config.yaml
d_model: 96
head_dim: 32
d_mlp: 256
rope_fraction: 1.0
parallel_block: false
init_std_qkv: 0.0674
init_std_down: 0.0
lr: 0.00813
beta1: 0.95
beta2: 0.95
lr_head: 0.00587
final_lr_fraction: 0.05
batch_tokens: 32768
train_tokens: 82870000
steps: 2529
Each number is 128 + 32 x the weight over its row's rms, rounded and kept within 0 to 255. Layers, rows and columns count from 0. Numbers have three digits each. The size before them is the row's rms in percent of the matrix's.

# layer 4 MLP down (transposed), 256x96, rms 0.177, rows 131-224, columns 0-47
094:140154096163100065130115134158161120157134107163157144141138051124130093115087171095162164193139106114170092137138136126129105131075118064086125
098:153176120149177108100155121193096111139174099150133116160131135186150118137101236112089097119148104107166121131147179174129072180143135137119123
100:122094134133181096101135134134165130138092158101175114177196113102168136087052098177129140113137115125146148067128167152138115119110175153146146
098:147116096103133140088101201134062130141113119083086184069120124105117164085079149133083110116079055150190126124136138150098164184129101132128160
099:152167154056152081228163108155080110107110135142131112093169139150154150129089124125128151174143124121116151135141133147154149116071056091179137
102:139144130108135162133114120147083132153172073090127099180101074159105168157083134111166101136195155109078088138125144082152126088148032101094113
097:114136149114105131095146090130130238183185116130113159113107169099137127088176135213113113158129185144133112160129117103132163150145213142109094
095:147099132149139158084098088120187151143120163125133132118128140124126136091122151100128111124141144099133097157139121122107127080090099145160149
095:117135094134138088112113073128170119135166116143159146148169162108079073176182081116157172150163064117145136170158176110128120153141169143127091
093:133100128107135067143128079172100127127065096135094147151157124074175122216117144113144191115125123148176172128084085138105137112025110150117101
094:144085163096134156172112129132106121095084097090119198115097131093206072135134145164203141129098111137101138168155215112112140097128139120143168
094:174115126137094102099132090196123108106156175111152165168178115091123097141119111141153147151120097137158138064196074118107046166152203165100153
102:190165131093151129151157161147113073150189034093137166155163147114091107144153115133113116186127115054108131099126112135128133135080126125180134
097:150125082085113163139087098130145152123143074083093150139121028152156128104091168128068088161116084116137115116180159156096109111162138104106156
103:108167135129117104098148133103108183110099091156120140110191147166124068098064146106091092072157133092112108079176153113121057113100156133115137
105:205146112110099129090132097176080184069141126122132098154060113121179164120067109170094209113129110081117101083152091154209111138142189108152167
097:106160190161165142089064124089138123108102149085156076153130103147101119133102094167108113102050108112190115150126141155203124143121093212115109
102:075110145140120128157083166135142139125113115181142152170144093115083168105145178123083171115117150148120120131186156150100146176086128126167196
109:132136163164135126173068130114100152153133040179136033145155147128125132139144143084125090124131109116143134090134088089133132082052132075081133
104:101133121182189196117137137103126116097138101094103143119131154039129094153112117112163087151145114102117137068091180087101156102139168160117157
093:085218142140090142135147118135204126146152127089118108114151131090156112132082136123119115107041139152134139119146139051144120158119157146140159
103:065104098140180086122116127099100161132024150144163116145142134112166187072122129167130146153154149110107118115116075147101139150124132076132130
098:112137050149160138151112167111122143172119069138147099119126118125127076130121148061094109104100191081173157114153104150189102107135075092160163
099:157215176123133155156118194118122117143098140129142153141149146084182131094132192057137122121090145094207121122156132128095124150125164094090163
096:163116179135136204214200127080116168142138126139125143090101105154110145161154171133136167098221115086154142152122126136179110111140130142106145
103:132108093130156122128146171115088167126145172160095173153116164114092130104135112141168200107186136131134158168131155130139072138131165117129156
104:181135104157096189193140110136163092113181090099128159162144143118121125208168110121118057141144058111120159176127094137156139108127107065161197
107:144158126162160150186100101044151112104156108120135169110086135128088118159170071059085083152146081155149145162133125138105106138118149185142035
108:131137155150125119078109118114124053176150082222168090160167156150106120148097121160102107084083121118131140107130087116153081135135098186111117
090:090100128143157149162144106116125049116142139103149136162075142126126150152143145152045124121103162135168107083150093137135123125087127107157127
106:150141184105192054180103167120113135116162173106229111111117192134138134125064116077203146089139169121116081073138130141113115131122181100142153
100:138154107121095089092132124169128151132115080110089138105160071096127062100119125115132154084137123106117171159122128093112103106169114167117131
101:133126104075104127142136140119111136132210159125080123124157105179100178109177181093093110125130136127138125052163153124126173120169160155116129
100:099151143154109125163114149100112084148117126132092176103134173102139116111142144074177099085130145089131120097117138124153139078129105129085109
100:099119202140091155107123110167147094140111126078082101096131171126157127128118056115121126119103148168107115145154092183152131161128077046123174
100:159176181132096128110139104092070137117139068179151085140147085107170147131208075158131147142130135142093095105089107137060093133105087077157118
100:116120127128092143136111096125153099148084122086114120220129185088190124166102087163092113171158031146156133126131131113206138126120091117177154
105:115150090123064147129143149153127173143166141131091123153095117103107136130096100108137125144093138154080152157119117105059091162100200149088087
105:177140108145073122090193125128149119101158080151143089099124133145124109093117150127069073087179122132089115166128193102104111090127112095125136
106:141081117095124110153105124102068101157089185127175114119150113146144101146109165166166109142108151143183118143075097163088123079144119141143068
096:076129078117138132151117112180110110128068122171169135132129163138098135176088158133116111166080111113140069159120057097130112181147105179165143
102:194145103135103144130109115124054116129149145074152114113153196114119114170110118128093107151086121114103122127095111170077178136144107069084197
100:138187189134095137079101174094133150135108134118150122129149099145085143169095091109143133158172143079156107103122117142118140135124096141155082
101:102143146095107124169100154112097073157203074134110168145109115169127099122070158116108170128102166101107180170134104129122085183093113086132119
121:115128132080135088131131125156160134165108135172108169140225152139127140053184160104162091083106131092136113116119198131139139103132158164135108
095:122126086149152162116117060099139099069117139180152115138115145077161093090124062153156203101126163091140120075166120108088115207157117046108122
094:114149169123143100153107069154119113097154056161120158167123140126180152095153086156138171145107120134075115161179166124114167147046089114101134
100:083133126105127165093119140141101139112109121119094131177151144108050136113126146074175171143141098146136057159166183093207127141078149142104177
098:102135128116106102136176184164167074119129144094105150156093118128162128124080114143117169124147112137179162160179108149157070125168152115111141
099:109163133134148110108092155176147141122129123172119128132138128107199105134153128099170096171172080130123093182139112158052154086061177082095186
099:134137103162094113154094144118077112116163144092177138215175168135150117159135107120111068137156156170169116145090072068144144072134194150134091
098:143124164150164093089117129181135090141105118116177088123175157145139123155105131179146077126155117103125090115156078124103129150110127089171168
099:096150103135095152137138238119141126096117087112095128146126153163089128093157069142101151125179131147091142173144128126134165136141122130092073
099:150124131111157146136155139127102117028140208100121181107130175067152228122144128098170158146151096105163128152140148098147085111118071104129192
099:161118126090092144083113182101170045127089119132124145118097068071147110186138070083099092120163126114191132111138115097082119088156189126131143
095:077145088117186161069134144114150077128122117170106100188138051109104127117127155160154089174157114176164180096155171178116139142118138109179143
101:086150158171146140110171104164151117119068091110151111062145143134128120157064142128140209114155131203119103116161088143100152146072169153153099
096:098139168105123179115106128141150136123096114101073175162136082197123126124110147092176186135172166157131081155133196189156115151116104109123145
098:134083143122162189152143154145091070211096150150134201111172161089121113114161131131146088114106126080138111105148093133063168139158115154141095
099:163154128106158168113161132127141179126092170084169198200126108111120096054123180129157112146116140120124151129075191170155136089161096129148157
095:117143122113124122112211182200145054099095138144075133138123126074195099126102188158119138120115093084159167160141122132101111155135110110161116
100:168145092166093123135084111130203087108139092138183142095131061084088097115169124104174132164160115142127116115097146155071111118106114129180115
104:135138188190127112110182109111124044081105168091134077154065095154168100131129094105116107090152137165136121139149146133131114124150169122122119
105:143089170162138099139110117221127192093136159164144064123123143133085146105102136176166146136121119099104147069121170125173129135126198142096135
106:129165152166076148114124157112086141118132150148108157139169193157152112153115123132161123117117117089121057104111105140120158100125132110121054
086:140048116115133172114150111175142124079168103139133139146127127085125074103121098100128125112151173111113116157149176106018118113080052144125057
100:156108098147127092076159117095152054141143157117140129109153111091075110133129171139125213132133156108114191131143114122155060132101135158107136
108:092160140094148163129152123149070122136146120166120118097145162152124093135114161104162095140134061057128106114171201125087151106067098140158104
105:127135106161169150174131151076156085117102153125098146156101129160170095135147137126079138096110099170143131146127156127111106099155222121093104
101:149111152099070094161106102179145127125113127098133135121150172155127111066137172109117156101086154142100178093105117172225134135131115051157156
099:116116128166135100136100115097072109103080155103055137128142130088155102077127155125143109108130174112117113165121139181110109147155150148127158
104:123162150141159086117167131196111123121145141087078162151137183139083108150130107131146095159110162043106117089143063149072127116112174134120130
106:104125139161106142161113148136106116159072073032198107160131126142131077137148134180110132155141108135126102145145108197105153101151070093133110
101:185120048181146103150052157139098121145155085146092154133122128209076109124110128155110101153117104113134047152132098113122136124092124168086132
094:026117207149123099118147064061150166119136182095098156137115162085109130114138089167088084133107089142130222120086103137110113080106151114171126
101:207125134126107076172139123124100122123124151085091114133176191171137112088191124134090072166125107094172125106116121124183100088120119145121147
093:150072151111120203170190173173091127125085089166124127085138170170122127080161123118125163157086124157107083115138092099088172158108133103152124
102:151142137133125149108150056097175096153148140137140132153170129212128124114178148105130188131156120134131122109088100129165110109152198092127162
095:136087088111155110097124163145146146145193176074068090109112110157114174133112116145124147150093122034130152188092099150111182122139112085103132
095:157136101103148148136089169084132146189177101129095129153098096141176054096158117151169098143168145143111124111108092080144144130079194162152167
095:102115115077114186095110113089174118118071155111133111132143091129149108123124128106133129144120176113179163140111146172203073148154078165149078
104:176158150097197072106166127116147149160112112163115172108141112158148143112156201150141080113068151159096133107156082119182170225131135133107123
099:170152139107164087126080119190114100166104098108106142116149143144115163089137097103137142105134142104132089130111131114097103029111146145064142
110:117090141124143155098123144091196113130110141171078138127163117127038179141161100118143151110135128150149116146084148176111117093094101103088101
103:160127189155100160122112137127097143169147093128078117182168138130129149111130152081161122137096132178181110181073119138097184102143098140172156
092:089052115139104140136148086149131160111162139085142119155108172140026188142105164179108087098075102171102131134149079110141119099091129097116080
093:087142061141149103089101120125033108129099122205061078132142100144093121133082121113191086131171120160131095152165145203135137148095127157163143
097:123132150123144143144151177164155114112106104132160152110109116147122137099150152165153179092136192145114130086172107110182171135150105114128156
097:139125087178135117068176089146102166134142143138136105135161091173075175123207197157106102120132146105129094141152125093139146111110162169125111
100:108128143156176095160138144140216176150156077099087109135143119140135140093180209114091136203087113134103107146126164076131113069150176147143176
101:173141075152101160156153131098091128147125131133117094077140121116079153089106160106101092096112121092193215140139160102092116152142157063049149
095:121174118124137127122065167146170084150143190167074152188101145140140155169158117118130154107174120136146155128136148122140144127152134138150128
108:104108112101134153172079123127168127177164100129174086150097156139107136138124120096121148138134175197139178122122124097063123149126065168121094
106:137125178121127121192129111129106136122096110127152098125109027080141080147102071166118090101173172120105093158117148130098101150179135162049137
# layer 4 MLP gate, 256x96, rms 0.207, rows 132-225, columns 0-47
092:097095154095150096143136121136118139115142148067167066127181117108104096096146205140175171162113147126147121109070079100083199079173121148136092
097:160168145077090109112172097114087141078188129134123110105079158094092103129180171183132150150095119119102131082153101189179095081119133123117099
101:100118140188140167142114156145127139173122090191144081139149100112177166160146098169114113065116080137169130143204073208152087071096152149147139
096:143073085104149127095076115147102201100154183140146142159175134157111150135153091175076108138119139011156182149118140101137150174146123145126096
098:133104146087136053113166163130134089034142174101130175060134157095195073127126102094060147151106135134152155120155194180100139153119131121145177
104:176114119095098097143176122159185171161122063054112150126098142130135081126154133156145122148169212087121116101115086073131130144131127063127142
094:119154123132138090161110129118198122164119140143129136112136093075131115162124088155159101082101083114205128136102130121162145128112116082115161
098:136180134170155132115141134169124133126160147144163150107097084171117129104091126114185125136150148133173113168171105101178126145085121078086125
096:144110051098076177180103146099111112127100165137112132167109063182145141122160155122152085116161149116112094108176139100134122139128096135149153
095:160118161162103140164143182135186098159051126067130125118114115121078099113166101194155146143087144109168094165125132169152097112111119157144143
091:136104149042150125093121109171145141132103099081166137155119145147136137094151142063154129119115104093133111133110135197116128094040094144134090
097:062105178101064140115089149118151144124092164176129114173180092107150132118094155112091174153166124125111170139117168066134129121110139085161126
091:100125147208096138125156105165100118146116126192195101103113112172133170145133114121132162087183125132145108130081104134123084160106126124145142
104:155079135167084105113148080139135137109184161061179113138089118101154112110152127121181107199124142145111155163116108124158142069114118117185072
102:205134119064095139108101065187138170119165127074150132060163125154102124160166170132080180150096169075128097115143136074208104094144115101141098
094:128099143128147071092137119180069161143113126135072112112121164177080119105089109117098171157152091105121143079189081145109092117169089137124142
099:178114124157141122111166149098163141097112147140058168147031132129146110172115149144113121103111129100118171115058092118135138122141092137065094
110:114122084178138130124100152178103096112170192156091089089113134075121120074143158151084123216132108123157166116124130129163149170099119153101169
096:139102148150115161093218126153168107095179127069183102128117133125142041099117119155149114159151143049105127124158193108127100090127130150124114
089:105184149197148100132128147087085122037143140162141166101164135124086090111101144128169101148132071085105096150148129106175162139152078135158077
101:142128142124056107075113078112047082109097127091034096171106148094129143122102112114143114106133111098174126150138077105113081111154115106122158
097:124130128125085110098169035135122132105131123152119093098111161123147060127075171212116139137128089108114113119081148145078120123097095163120167
095:155083119122104116131080118136104150155094131106120123146128151151127132148107089098142131096150081077102068126094091157161145170117142142212134
084:167104075133135180145176138141140197113090195137163124117151096160121099057101093167133169145105129105126123138135145181109104134185118156116078
097:143121147150124127107082204097118149144175127147130138076141150115186170073076089156203163090145049121123184141118112134153127112125147119144137
109:166141135135112114058096109167141162084150141109106102130115118107131104156124132141081191168072153178105128164138204101168138119161200090118100
113:131125147106130128083113089046153121125133129126155081045140140142149187149130148184175096160153123098118152101113137121174118126150121125104102
116:146152084071167143165123119185077112183155148121118110176136130183185070132099095130114125142190097127123134078172136150104075169080118173135151
084:127125137132130117086083125171125148170136210134107156189084147135188143132093165155097154143119077091086120118159136091087099105131144102151153
100:070169140133152086155099133170095137176133125103091080165118147148122125217089120100098155144127130137111118156129092103149131138143100125156136
089:126114076066139092130164169067151128156159085106126115071110116142115079132116150102157138123058126117136045156145115143127082115157120133182120
103:159107141150119128120152177114091060103115114139167111164142189133109070133165196122088228125131114097137086156088097120122154096093147056138093
099:090164105114173146139162162123110149086133128115129143153142118114083086107166163082065113111116109145140136087132141063114090217192112073088131
102:139138077123128112141109123158085146146106182130067095050109159135178160171118182130137178164178157161126118088172155166137151116091190118094147
088:123193094120142092130151126099144074157143099092146171103124122108127088148157158077169166144105118073114113094105150031135114148097093099110127
101:136098151141110140103190160164195182130165086146142175112150116095117147107072088050182113115132144088133108109111128171158070137126164142178076
108:081164092146165150187138104085087122115101164092092120174096126127158098105118189126149170152149146061111143168139050102130179172157090071148144
099:116122154171127126155131085113098211102079113112095166065165123084107141108136066076127109117152110054115155134100124119137161154131127080131086
105:124152159180104122148107178212185151117175126085091118157104120114137092093175146180088106104103119169084087095155147082116116075074163072111168
092:078113116164183171141134170097120132200113130104096106136037121077109142097104128139132162082134139145127128143143145164172087145093132067172157
100:151120116123105099110091126135090089140164106125149120134112134120117083141102122137109134152123115157142107146130128088109128108065156090141184
094:094111110106096108173127108161158130101179070177196148110166190109173114139093181174155108125139137131125186167021144155113185084039118137103141
098:065117117143142164154165166137146178145138061170118156171088146146161118154165103125172134108096116110172099107197181144085139141107126146123142
119:165147134176104141108082080107140113109174089164116143183160171128133179134119085149162123134106125213170160178139157121151112163128158146104127
090:159123124127133106100054119113121115109126116144133125131107098145176128147095073126091153122116100126146168182119155171110101118148165129136113
091:203120178119107131107157164089114180117105147121176136122123122075141147146107151139115152126122064106139114130122142121115114133141200200110138
094:121105141129132182148161169213078101148110115125128146156100087075080118118122121105144138165108067136168066091162183095128105073117113159112168
095:113058155148119153141096173073141101134115129107147098163159071127215110100150168139136099127137123169157083131160138122132139118141104135160114
100:150160110055097166125131153168186148151102133106145072079166171095152155104179163126153139116108086079124150105127169138093141055122042120079065
094:132197132168183132176119156110121121102083136131115138107137105116114131171132137170095164104107153111144185052130111095157162143105103114145114
098:160088156101105142114131095141099099127177165133085116151179137117114184138138140125117173083152214100198132127109197133104172106132111161107144
092:146148124157081144094128148106057116044095185101147055096115062122121127112146163106133196129168109099094106139075122095142139122086123147129142
097:118132143145135141141104047099052146126045119139100170132141179135081125200110181144069100102144141092138158091061152127127195125110154126115118
107:108054131122147099160182120083111115174084124138068068176105118135112136145112115135069144123194131102104167143108071074166145167135089103107114
095:154181089105152166114123133165161139094138127134111124178129169101113124131064122110065160077099119092093097172106169096090125083152152127163112
104:138150095107143107130074115176106070097086142165119130071164151112060100172127166161153156159132132169124140080133052089128110174102100119159122
087:074128113093097210156086126113096104083141152107110108157098196153123092156144124130178105155123126102097108113126129175156172179207101128134105
091:126063151129174098107120086096143102052139094214124094120073110104093113107073158147163148140113121132123150103092072148159148104128125139164195
092:108115116117114149094107118127104199119156144085113147120129132156118136072230068163135140150037146114213114163164172086095117126081114133136131
096:143140101143164128112132152153055066138165106161120153160141164179094184145078076200152154168138154121126157116072100124150109173184154165119106
092:112117164083063127079068111134121147127156116102137111038103147117112104139115089144188155155197106129110135144146077117144037131125159134149113
105:165142089139099143121120134155132126107100086161157164139100115103103127159135090171122165144096148188150132142113092140147072093121146137092144
116:196143104139152168149148160112120142126166175122152130159131137138151053132121122120155206117151130173097110135097195137088143120077091152138164
113:155101136105125125117139182076144119122136071100116110098137159159042116167082078122182167104171103128096109071159139084179098128109095106140128
091:084113121108124159120085104189154163123125197140098089113107105120129104096092101108137190135143158100127138116098129140039122126111059104103118
091:081100144162105149160112119050126095118175119174145182091144117145162130157144128143098172157142130149107125130108100044188145097171085128151092
111:186100188129115092155124127131067129074141105124174093143175066060136196167152167161128127109092116108160130117148127141095122136184127113121146
110:146126149139116085163114086074047115091125115136144077127141168150164100102077151166158161120155126159102095147138116112111112103170170130073125
100:115146153125150157096143173072137149078110112120120083126081195094125134122106167171124123156154145075112107152092097141154122129154144135127139
098:159091152108166171081165116145098105132150123088125173161153084144102177132095149137104095126105126115116084126104121137191116109098146171103107
102:074130200167197170119094141149114145067128141131093152163156146198128107099091128140112109161155065081155152088129100126141114191118165116131069
107:158110194170119162126119115158108139133158149134151078155109064145157164107101073121106158112163173130113116099098153150140159118146158087124143
109:135088099140167114123141055114073153083075095128088123065092171145096160125076079164095159169139164115164166094136124179138122140143039135121126
099:163146075134100137162142170128099132128076117091090064106184133216193076167163111120079112142080159092115143102152142110138147141102141170123172
105:087150098112103058103124111179180119094095148087134107069157131126156114119115152156101108141131132112158052119084149156126096075152138206219112
087:140176128114103133167052176122133156120117136126173172107185107149124110117061062111149082173123096118171144111114152146102123096187138125115127
108:107121115164139095145123215092139128130139082106112137098096086148147155119136138164170115090045130144151160218159135117126118163146028108142119
100:109126107132186160125096107116190179134112118106090134110025096110115140143082091178107174145097118130093156105113135136159150140152075120119154
094:137145114121167132139106091125154141130121130153139092138160108178205090123134121050109050156077176103148167105070113148196113097139102106145117
090:158095133129127142091119097109089146083134162116171114123142117154130148108120128102102105116088181177057121114122170172157134078181128118125081
103:099094157160141156099098138142109114071107155165125090157148140126090118105082120139141117144107128109122039150120100175070087146143098140187103
098:120137119133176128115117075179090153087109131151093155110101163127107196129144149123128083177115191152150153078161160164150157127173110120089120
105:081133056100140179121114138099164091130124166155094098145177182149094124150154136141186175143141098140120122130083111172137117142096160051138112
098:178107125149133145136111132080145123090179143120115186066099122055127102105167148146113108131120124128071134094141147122143155151100084129054073
100:134135131116100106082114164124086161103096110146103082167114086185171144114112091129137169142154122145177177130055126155107169195108149148105145
086:186146122149180111117111087138136131102194106125139121160150119120185166144114125063125105151065188136115138088113101108129083090175138067096084
097:172120153135161133121143079187039132122116147093109117190143115107114155146150135130097140164167141145132107121133133151121121147167151176130075
097:152105198097131156130190180123127101142114136091203106084131170109123070172101126095103129102142175162128094130066187104143135129114095112116114
099:136168113136078126123119144116172105111170191138151098133196150056106129110142158094050123134177143124123106092160138163137131202131143125149105
114:106096084163164167162145162108096159134095156180117137122157144132195148102200113163118103127087090079107128101163087170161116118136129138132161
099:104163130142155119109106144201134158144169138167199144166068141126151142145082117173153111102170161067222166148149162146091154148198089111085115
113:116186090120152128117171099156145079083182191181124136228153124135108142138137149164144090128148103135078168132104109163161160111091108107131151
103:090069156076161153117071106118116176111092145141158118106135125096105099070145134157145051161102109114128113160152111129117082172086147167165149
151:100211130132099157152131103111104153107140090147120053095119151139201092113139169184135079103087125076135152165140139112217125156138020094108134
# layer 4 MLP up, 256x96, rms 0.189, rows 132-225, columns 0-47
098:136128102137139162088139112144087111121076131147100093108147134076171141157143108107153160114161150083181106089135139113108123059108203166155154
095:105167094152127104104095120087122087118142127151164153135186118167166165114082117086150094144155135133141109179108155113111125129165150088144072
096:155119085153099149112172101181150192131123131087075111173151150150142137116194091087132140082098123141105162133175117085124097141080189135154134
097:153073106103059122090069145150129150153096144102113128107195147135144088113151104162116145098104090117122098101129103121143093120132121163117128
104:133163104125164161121164178121147135119221119113135149155104133118109158112134128097130116053154114125147157118187131145133174096114098105058123
092:174180104092050101145150132120205106132083133160107121042118143153198096097209099127134137139161123069127151142127170114081111163141136138133145
092:171136135145146169143122078116161160105150128095105192183132102081152145113072125157148097132155134130112156130149061118126155125113115130132062
101:167133113108116125124170142132166084072103138134060167123177213141117160115140119202069086114096125093122094088128126149146167103077124121103076
089:126124098148107106074091123176111202165073125120101148103148135069157180133108127123144095063093131151192188157115167141116140104142106092129115
091:088134111139155147177130107188141142136067171159145168152099157041174109103120140155177125128084099172124179118128190107144168176087115081134137
086:100136201133123104134103126135095175102088136124126120161124147178131114145096164146137106143173121082163121152124164085143213154154125077128125
094:180060136112156122146132117124147125164110131161097137069135106212180129112113099128183095079071126139109143100074137112151116139105067145141119
096:107121140148121164096169162118131113131198151173130146069136191166121129173112145172109132110133141124059149148138118085143106180117153163138160
105:169148134091142143070131197115118087095086164127142127110155128148144210143105140152092145145143132155167123141068161154134141151162095087119140
107:109074128230153101196114130125205114112100123152199104177152171119101096125120096148160067167118108192164065167137061058108131145104085152102111
097:105149173113165164173061178133161095163079145139169067085090104126142040124132094098185112097081159144084104158125129137143155146110096171094142
099:078091125059144087174177118157130122170152139154142131167136123078118181177186075131151115167084074120118169161134133178141201136105144081139091
112:117131116104105129099160129138105096168133127083144165130150152147171119152180115182142155113147182116114180143120104094111157127147165178200122
106:085123115122126090139202108178172117126121142130114122120113137091138101104134154137176145101181168132135113110118180124171119198164175046080156
092:124090095050146091123109152135160137162114110165082151130100154140170218194124158104198108150159119199151117110097120116146130117147206106159111
100:119161104147186109132151094171173100123138203130100109110100143133122124163157140129179162135075176061120117117130168126154134151147142124148152
092:119135114148117149110112113138152134138181168150125126160180159055159145085088090095118087136100138127115107168073090130132120078097134151089111
093:066107123094099069182106158157134078111151075177128150162129142139165109108144210101078090139138175101049148072185154129085098075117135144105137
091:097083096169112107205121146164149108082141130123171120135151120164109126145096103142172140162091127119163114078102181154108140137129143163097152
104:193126052108114131187114064102094091139127105088084123119092152061116123139132105098141148133126134102162161112105138134127122104147140209121133
103:117118120155148162114072123185135144148147089136137135121160105147139132226131120126159152083101177163089155127102128166115172159096087116079105
112:161031095128087117106131100113082125092152078137108205132181107170119145147177193125123094164127120157105148151101093151144110123120107115133107
110:143129136098139113130108197166146092127143121118118131091141150140201111198191141153114144094189154149127164065076103097130103150093111112129106
079:170120201165111143109164145103142169152111142121125090123131142125176112137122110092090167117186098082093172085117103119125109106104151102085132
104:102128128103146099137142188104152162132148136094097111121140127080130079118196161143139154124142147170103070136109081171182126119140126111084121
095:107158124163113156086130103092088141106131099146163126179155102118096178113144187113150154139083112160104117148172137109159115144119078088142090
101:156145110131082110114122100203160092071128105196161162116110122081149135165123131162073118174068112134065181177153087130143156145169170133174101
100:114179153138064150145136198166129155118112135097109107144132062146098085091097139084167134112141103163166099157098095084149130106097133108102123
098:104092145164107076115134109140128134141048116146140129133198108148171163114134101142144134059081078135105081188101120187125080201159118125138166
100:110094097115086185137122115150150112095131066166156191110104164147116115164064144107150128158160137118128181158122098123189170114116178171103149
099:122164111179159105152069118121096097083097149093108160177120175119161078051129157161106154130141121116100155156200107104141194124129161129089161
107:091079116136109169103128133093061068096161145118161135141146175128150174114077153071127191167070164159155078209125121135093103132134125074116142
113:144132075150146110110084148139143115153134169077151082104144092125124124154121048120157170139166160142134132126083117152134105158138115073150156
110:095129212092134166132156113088114151145094120170154141127093170101141131085136087071121104119128083072126174144169180088126129135088142088125162
093:120195098095153128148093116172178133105158120110113109154126117159084127066135145107152155148187114136107140127126100095130128177120116098147077
106:106139119087149125146178165104156121127116147137058135096124093100112157078163104119159105076099126133137094143112122144183149137104109154124062
101:158174155132144115067097097083131133140078130108124202157093123102123113124138064072107200120142164134114143134164116102151076196146149136038134
102:091145178167144158206115097142146132109153100076098139136148120139181096188122134127105119103153110118137183119150145089174150177125133106138160
115:082093106099137128136203145142124090183152204149127128096139070075128069131109100092083119096168083106073114120109109161110072086078133099112144
093:139114096149121100183147104151114161108133168070094166156134129141067127127185160159084086100128154134166152130140134198122082109092189071137132
096:187158125125093111066216106194092154106171103124153130109106087162137164116092152141115137112072061101089141155132086108173130101162173104121168
099:127195127142140130129131137064162143140100137122104167111134137155065187174097116114154169173168130190152144134137085128133160212158126154098144
089:113096133153113133045143133086120125126130099083097170080109115080104158080105167123172138127107166178166149078132127094105166083119127106105159
100:122110137123180178132092118138148147083131100083062127107081136101203087129153049093180135114092173145136148110124111164142092142062197120166161
099:139097078122054153088081106099113123153134068172143146095146117151141117083170169085156160144127065157125086161096172117139118105094142108127108
100:100080127096165120141158152146117144110127133144145145097101140073160127108115148095079142146083124145119130094144160113167186143128126188109116
100:087068091149058146097122137113110163140081115137165133094117075150132133118138220160202133125124174069178057123170132122118134113131119087103143
100:163126126128149092153147173160095072110181131100200099113108146111099137093163137081172134088146135154065054175131116155180104117170053134202176
095:177180127162043131112133169094085185064129121116151138084143138106158086093171138066131125163077154117080159174137130163096159128166160140100129
091:125086132138143084186105169095108098137137100151134085128057096157108153085154127127131119148126157129106106076125137136129110151167106082144145
097:142142145113180114118069157155171069127066133077142156092146100072097093159130091145160130095134158102118114157104099170120151129140109093138165
095:090151123081126178131168135088084150113152188066103169216122140121051139113120118102129147124145101118123124134114136121115149158140099107077138
093:106101179124144144102119141122121138135108116150127131139160162156101079089127126075171114136169103117152140114058145103191160030130106120163122
095:107184132168126176122094100129148145138165128153124164206149173092116138196126151121163145124119164146146141119152168189098196144191089102136126
104:104111132127127105158097120117147166110165166119206071139117150155173133108160204071103158170216183139169122092158082153124109134126124118103140
092:099118109119088136060135156065166063139068114167136150145090133163123106141091097062154151108052096146109123106100114109186139109096174067132141
103:193168183120115137111134168102178076145084107208143110122095098100126117159146111108172123133152149155110058076126125148150128096113119123100160
115:184148160135119098167158103141156169135145090108133101153051160131156115112114102171172200156129124190077096091129155118123136110107119116147165
102:138165094174145082135195109108131142144116143146191113129122175101085133107122103146137154216110134127133133142104096100106110134034158121151124
086:168127153173090078132095172147160146139082114123098139157160168087085107095099151167106099122124110122089103106102127051105148133170157156078148
093:108171138120165144129139083125108083176142050174124162173158159122163171130116147131118147132102096153122156142085100154124156088110100126205149
118:120063129151084084088091162084162144090113149148087096149129077056120113080149092172126163118072109130121094174103121106175118166116130108090116
099:152112121095109128116077128155155169193158072098125151119122164116167122138167154124171085119124116163124156111139153157148166103090135137081067
097:119114120109133161176104119186151134125056125141165160097129087105138140061151197150144129099088089121056054052133183097161116196150104127159129
096:164173016152147114179164073143120174116116133168088103106107120153139148126144130081122149140149112108102112147116175134052056118192091105132153
104:145108114156150068167109130177112089135121143143104153168131154147127145180106191078051112123096102080150211121159091120116121137112104150176120
102:108135076052132179128151155178128091140103148155050160108142149108116105135084176061128100096102139125165125162155176082105107142148148120114139
110:130085175082142202209164183124106127154140090125149111150162133161094141142098126138093160114201116167125182131147118132141099103180094092132123
096:121144112150123133084126081104092137105103120159146127091119111170042161116115086124201101163111142129153168118158147130134114164143109113153163
101:117111107117099145149151133143101150162171136096084195141171164115156111109114137127165229166136102136089060154116137129148132147105098125174111
091:147153129158160098158117138138064149149131187131123120110086128044139128134144149116112107200182141185166154152157148062115120106103109096111091
109:154112201114125137102135092189101115155140134093121133093160158224110150145130074067145148147103132136088092125145174156110079107192111051117142
095:133080138125131081156112113137164180090125146134118104078145148117160178132119104125198119104159106184097169128165137144096169173136152144134178
102:150155183138120179153128154142128119155071107075159084105112110110115193107097104142098132108058122180179115148132154151095109090139110090105057
093:120112117182113177156109198112224161112040108138124096138113066130132122103141141110136171088113126161086120150178157143101117086123113112144180
109:130123088145085139149110136130146089126133139072151099162107125137086165121143111116103139132147096152170074133097136157072072070098091136166097
102:128091154128103155114111134138140201145143142095143139131057085170067125167102149141113123124113148103074173083092145151104106177158067094104133
108:162125150095118097124198127133095131169132128105115165171098101167107147103142124110125100120180174125086108114123179109140117132212114180141141
102:153125146161138153136167107133183110164192104120123161121097111132137140154190073155148157136098149118114132177072081086128131133105160119154128
088:178119162135117154112133083127134156073132134113130142102126136111104171127068088156068102173102111141091056122115149127217151109157161130137175
088:128097211111135139157183152066157137148136143136184110155112157095133138107111169124103138112092196122116130141087111114132124090173149086114061
095:076151130156132122118113145150133106155179133101209159052074136052126093161148155101134112173075079164121144114158133162067056134118135158082116
104:161093105137120144095128160182170106070141076049158156080130053131162114126108105166147069135151164132114149112096096098172106138163142105115129
102:145103088119116122054126116169073122097151173165128146119084154084087092132128139155186114109115126130194168047111119133086154114140070127134093
103:106114142140100115058144153101153129128078102162109156116171109167107157107109114100131177154068067168163144153126210136119140146129130105183113
095:132112146129080131158138122070126147106108116153123081121124138127148143167071092118124147124130244121130118069172061169094108126164163083157126
116:113079119150100116118177171081101105150072108157143135075093090125164117139094098139147170194111154084142174106134116155104111145157156113107118
106:098102149112127119143116122182114119136084119078019122074152191136081103183188162097123145205104109146081129125146108119130160153088125107163147
146:093140098143075137116171162159160136163128096114122166116134104162119086172145128076146088200096137099161100127192097143163078123130158119099198